From a checkpoint of a small transformer trained on Wikipedia: 5643 steps.
Each number is 200 + 20 x the weight over its row's rms, rounded and kept within 0 to 999. Layers, rows and columns count from 0. The size before them is the row's rms in percent of the matrix's.

# layer 9 attention key, 192x192, rms 0.0442, rows 148-191, columns 128-191
104,209,243,193,203,214,199,203,192,181,211,205,172,192,193,182,227,201,212,215,195,220,231,186,242,212,189,193,213,192,200,215,151,179,231,192,197,179,211,217,206,187,185,177,200,249,167,220,190,213,202,189,203,205,199,200,230,203,249,207,171,187,175,210,162
108,167,220,172,192,171,203,203,173,223,237,159,181,171,195,202,196,228,216,229,206,206,202,219,217,196,214,189,211,182,199,165,193,217,189,241,199,207,183,202,206,207,159,186,196,179,211,211,183,190,178,212,256,213,215,243,188,183,183,224,175,207,241,196,182
108,191,229,216,202,192,141,206,208,222,201,211,179,220,213,196,207,202,184,206,204,187,218,189,173,216,191,220,211,172,196,163,177,221,191,188,171,267,202,177,239,178,228,181,186,161,242,239,202,165,231,218,194,213,209,219,161,204,173,167,184,219,220,193,196
108,203,203,184,185,223,208,181,225,170,167,218,222,158,177,206,216,216,195,185,174,204,194,176,190,208,170,188,205,177,221,211,219,179,219,183,173,204,219,185,194,205,197,202,181,180,212,206,213,219,181,194,176,216,205,201,217,237,211,230,183,193,204,201,196
103,184,202,164,194,210,225,175,205,207,199,208,225,212,197,200,209,184,239,166,209,175,187,190,178,198,178,184,192,214,261,224,176,218,199,240,228,253,208,217,177,177,228,206,219,152,195,199,218,197,207,178,206,161,212,191,202,224,207,230,162,169,200,210,192
097,221,170,167,152,221,181,190,215,200,206,199,211,188,193,180,214,236,196,175,201,221,199,195,204,195,161,184,204,203,215,198,221,230,235,189,211,189,171,191,162,211,181,217,253,214,180,198,209,196,188,239,192,222,188,227,199,230,205,178,215,192,218,216,201
105,200,191,205,184,175,224,171,198,199,195,139,171,172,208,211,183,205,182,186,209,200,188,196,188,171,159,213,192,211,186,169,169,191,200,209,194,241,200,171,216,209,187,195,199,160,188,218,184,205,207,220,197,166,215,202,211,224,174,190,205,213,190,217,214
113,176,168,225,172,205,201,184,176,185,210,193,227,217,183,197,184,203,177,233,236,179,210,185,218,171,206,203,223,208,192,200,195,189,192,207,214,194,212,203,180,195,172,185,188,214,174,186,190,189,209,218,228,187,199,199,239,155,199,240,209,214,211,212,232
104,156,188,224,170,169,188,195,190,172,199,253,198,206,199,166,199,207,202,170,203,221,243,171,174,194,190,231,184,190,172,192,175,223,238,196,238,153,184,234,181,213,172,199,179,172,180,206,167,234,219,181,190,161,227,210,213,214,176,217,237,200,197,194,191
108,210,187,181,215,205,232,167,205,183,164,163,209,174,181,212,187,204,197,203,212,177,212,198,139,172,212,172,230,174,216,192,174,172,201,202,191,227,217,211,207,214,213,193,207,205,209,193,202,197,202,167,182,182,199,188,194,252,194,184,196,228,200,207,170
105,193,211,212,205,177,151,197,200,216,192,205,221,207,202,198,205,271,205,221,206,183,188,203,241,198,214,200,204,200,201,180,180,173,201,221,193,184,221,219,174,204,188,202,179,181,208,171,217,190,200,173,209,229,168,191,206,222,219,192,199,202,206,211,188
104,183,191,190,202,204,189,175,215,193,238,214,179,208,201,201,253,200,174,198,227,174,180,172,183,218,210,208,214,202,206,168,204,201,188,199,211,187,198,180,214,200,197,247,192,200,187,162,218,227,218,235,211,214,171,202,189,222,220,228,165,221,213,205,176
068,214,228,181,233,187,203,232,209,203,179,219,166,208,201,193,202,167,225,227,179,215,189,223,213,220,217,203,224,227,209,208,212,220,221,227,206,178,190,214,201,210,182,207,184,225,188,191,193,177,197,216,221,220,210,193,230,186,200,179,196,205,205,171,219
067,208,217,180,193,244,197,183,200,195,191,200,175,179,226,156,199,189,226,194,174,194,201,185,210,208,237,221,220,184,201,222,198,205,214,175,172,204,237,185,209,174,184,206,224,178,179,192,165,177,207,217,188,216,199,200,183,218,192,195,186,198,229,204,215
080,191,194,205,214,178,230,184,248,204,188,206,186,194,174,230,218,162,247,199,180,206,183,177,193,208,217,219,249,202,209,208,210,181,207,206,191,200,139,186,182,202,210,214,219,195,149,185,206,198,225,178,188,165,203,214,195,199,204,231,198,205,216,194,187
071,224,212,197,193,208,169,173,219,221,186,209,204,177,191,182,174,234,209,164,180,197,220,199,214,213,184,158,222,206,189,197,191,195,202,198,215,200,231,210,157,193,210,206,220,201,232,176,202,213,184,230,161,181,160,214,203,191,187,189,221,241,205,247,193
081,193,209,236,218,224,250,231,187,248,188,225,197,209,196,207,167,160,201,187,229,205,175,196,187,221,182,195,163,207,211,205,223,206,185,208,223,219,185,184,226,224,185,222,224,235,200,183,191,202,174,192,201,183,223,174,211,184,181,236,199,201,182,179,197
081,180,199,189,212,163,257,214,192,231,183,229,179,193,210,187,158,177,202,231,199,163,206,221,219,196,160,228,230,203,161,200,227,200,231,187,166,224,218,221,193,203,204,192,186,218,190,221,193,176,175,213,179,209,193,193,244,222,205,248,174,208,240,201,213
094,194,195,198,169,213,189,207,234,160,249,191,169,201,215,187,188,211,194,172,212,184,220,195,182,215,202,169,181,190,218,177,215,213,197,198,198,190,220,205,186,183,213,236,188,201,208,176,213,223,216,225,219,187,213,205,208,206,204,172,213,239,171,192,191
074,179,197,241,197,223,225,211,175,178,234,200,188,216,210,222,192,227,206,196,168,207,182,203,211,207,226,205,184,196,197,196,224,207,201,225,209,201,187,194,183,205,246,222,172,199,209,189,188,203,210,196,253,143,241,181,216,207,174,212,209,193,189,170,218
122,207,212,186,233,190,181,236,177,230,139,208,234,175,204,185,219,184,178,215,213,208,200,220,182,205,189,206,198,195,153,211,170,203,229,198,230,206,198,210,207,237,200,146,241,168,211,217,197,205,189,199,165,237,183,190,192,192,235,207,205,170,230,206,196
088,209,219,170,171,238,199,168,214,191,211,224,185,204,204,191,196,204,170,165,200,181,231,223,195,241,171,195,168,167,220,175,201,184,201,179,176,172,221,193,216,201,192,223,194,225,194,208,217,197,211,213,220,256,189,187,202,200,208,175,216,210,177,205,201
109,234,255,234,187,198,202,206,184,198,184,181,213,240,224,225,207,196,190,210,209,186,237,230,137,141,193,174,221,222,220,216,161,184,165,223,213,231,199,186,194,174,204,197,197,193,208,199,213,232,176,204,148,196,210,199,225,193,173,186,218,214,258,201,214
110,209,216,234,220,208,178,174,191,176,201,151,211,217,196,210,220,198,189,176,207,189,193,196,181,215,141,194,203,178,216,216,183,228,190,183,198,229,187,224,208,128,200,233,188,207,189,190,208,221,208,197,225,202,200,222,174,203,179,191,201,186,180,198,192
108,179,225,213,197,212,221,224,206,218,184,228,196,181,212,216,182,202,214,184,185,175,198,239,173,242,138,198,199,200,185,175,151,215,165,234,252,198,200,221,193,205,173,206,194,200,237,232,181,192,188,238,212,204,189,193,222,208,187,209,180,204,225,197,191
111,202,215,163,163,184,178,193,207,217,207,195,203,202,200,220,170,224,194,187,233,201,240,215,207,235,207,219,220,177,183,177,239,215,185,219,171,201,174,169,192,238,200,198,192,196,190,199,191,219,224,185,177,227,183,179,176,188,193,186,197,191,193,198,199
114,230,202,224,201,190,187,168,187,193,180,227,170,229,201,236,217,230,205,199,213,211,245,181,233,195,184,225,196,199,193,189,207,233,208,187,188,187,218,204,182,215,187,200,175,225,210,195,206,175,213,218,161,198,229,198,209,197,178,216,198,185,177,178,172
117,204,201,178,189,221,196,231,196,213,195,198,199,201,230,236,179,229,194,200,207,191,187,215,237,203,188,209,178,209,198,231,190,225,208,178,214,218,199,215,192,167,218,203,207,189,194,209,192,193,179,193,182,172,205,189,201,201,195,169,199,196,193,216,229
117,216,208,211,167,210,182,219,211,176,243,205,199,192,182,197,198,190,212,201,218,172,179,195,197,171,205,225,192,200,193,186,175,226,190,218,212,228,227,225,189,189,169,200,223,213,197,201,193,255,203,171,203,215,181,192,197,223,223,197,203,184,148,198,191
102,193,189,196,192,229,197,204,199,223,177,167,185,167,189,208,199,214,197,216,199,194,177,189,175,210,212,174,179,227,213,206,194,192,185,203,187,203,213,211,203,209,211,179,208,228,239,182,224,204,221,225,210,187,216,225,221,211,194,212,178,188,191,195,199
111,200,196,200,233,207,167,210,230,190,170,173,198,208,219,213,234,187,196,217,180,206,191,193,199,221,202,175,179,208,212,202,185,161,201,190,183,207,220,173,208,220,214,201,203,209,204,221,179,172,218,169,213,217,190,205,179,194,201,166,184,216,208,214,178
113,229,217,177,175,202,235,160,224,219,221,203,169,200,191,213,217,246,206,213,230,227,202,200,216,207,205,196,190,190,192,221,207,193,163,243,206,217,210,204,219,203,221,187,166,220,166,196,218,235,224,203,214,203,152,206,194,192,200,197,188,219,220,200,199
108,208,198,194,210,196,204,204,182,213,186,221,249,236,204,178,172,207,225,177,223,175,189,222,156,143,191,243,185,190,183,170,198,196,188,215,226,194,215,238,200,235,230,238,189,166,201,208,211,203,216,199,195,173,199,185,208,189,173,175,216,192,213,208,226
112,224,188,193,225,205,217,197,232,160,221,244,234,203,167,216,202,199,191,181,202,205,209,173,191,232,240,206,181,261,195,197,243,187,171,192,215,218,198,205,202,202,179,169,206,204,202,199,203,230,182,199,220,192,191,185,234,199,215,151,208,205,181,203,234
107,202,178,215,196,217,191,190,198,210,206,192,234,204,205,211,205,212,193,199,233,180,221,201,168,198,169,216,184,248,219,197,169,214,183,203,227,209,205,202,191,211,249,212,218,194,228,199,205,194,175,200,219,213,183,149,192,194,220,217,203,208,212,178,207
114,166,168,174,220,198,231,195,202,186,230,234,209,168,215,200,183,188,212,194,212,220,192,216,192,197,203,180,212,165,181,197,194,190,224,206,170,194,226,186,182,182,197,186,167,242,208,206,169,216,168,197,203,194,204,205,201,234,194,222,192,179,219,181,193
110,188,177,222,207,197,186,203,222,169,209,258,199,201,196,205,236,204,193,203,230,193,196,175,175,174,212,207,193,175,220,220,198,224,215,207,218,185,169,222,207,230,190,183,166,218,202,188,190,189,178,193,203,187,206,218,196,234,183,176,206,196,169,174,201
109,219,215,254,224,178,202,198,218,253,201,197,232,210,212,198,199,165,189,251,186,139,204,195,214,188,218,199,197,164,210,196,186,207,195,191,195,173,196,175,184,202,178,190,229,156,237,204,200,207,189,203,195,191,205,225,174,170,222,189,181,226,190,189,208
105,204,198,233,219,174,219,201,215,213,159,217,196,172,197,193,190,173,228,214,210,201,202,224,186,201,172,194,176,196,211,189,205,189,211,245,203,200,203,201,189,193,174,189,187,175,248,194,187,211,200,188,222,201,185,185,195,224,191,210,184,167,223,174,175
112,167,215,188,204,180,202,219,208,193,182,177,182,209,196,174,201,213,175,174,214,216,216,228,209,210,199,201,170,181,214,167,195,207,202,187,229,261,174,180,223,193,212,181,197,190,213,245,211,180,208,174,249,186,209,186,156,230,203,179,186,214,188,165,213
113,184,209,200,173,227,238,172,227,175,171,185,207,207,215,183,254,195,205,203,190,224,201,197,202,170,208,196,192,196,191,214,202,211,246,162,233,189,167,195,215,165,189,193,206,199,205,236,203,182,241,217,198,216,206,212,204,210,170,182,191,171,176,191,215
113,189,173,189,192,218,181,183,210,186,186,207,167,210,214,231,211,194,206,188,199,179,199,225,188,190,194,210,214,216,240,197,211,187,194,216,148,197,220,206,220,193,159,213,193,191,218,199,197,186,212,185,177,206,200,217,181,167,192,196,201,249,209,208,210
117,212,196,199,216,209,198,201,203,182,183,219,177,204,232,228,192,197,232,231,181,224,197,194,164,223,166,191,212,204,249,245,182,202,198,213,188,217,181,207,227,177,206,228,197,172,183,223,179,200,221,196,179,185,183,207,193,178,184,205,211,203,190,230,223
112,181,198,203,218,183,212,188,159,224,180,171,218,190,215,184,192,189,217,234,183,211,258,165,210,179,192,227,208,210,201,205,260,199,195,237,200,196,234,177,213,203,193,200,209,182,181,192,223,178,187,171,263,166,196,213,200,221,183,216,232,179,199,183,183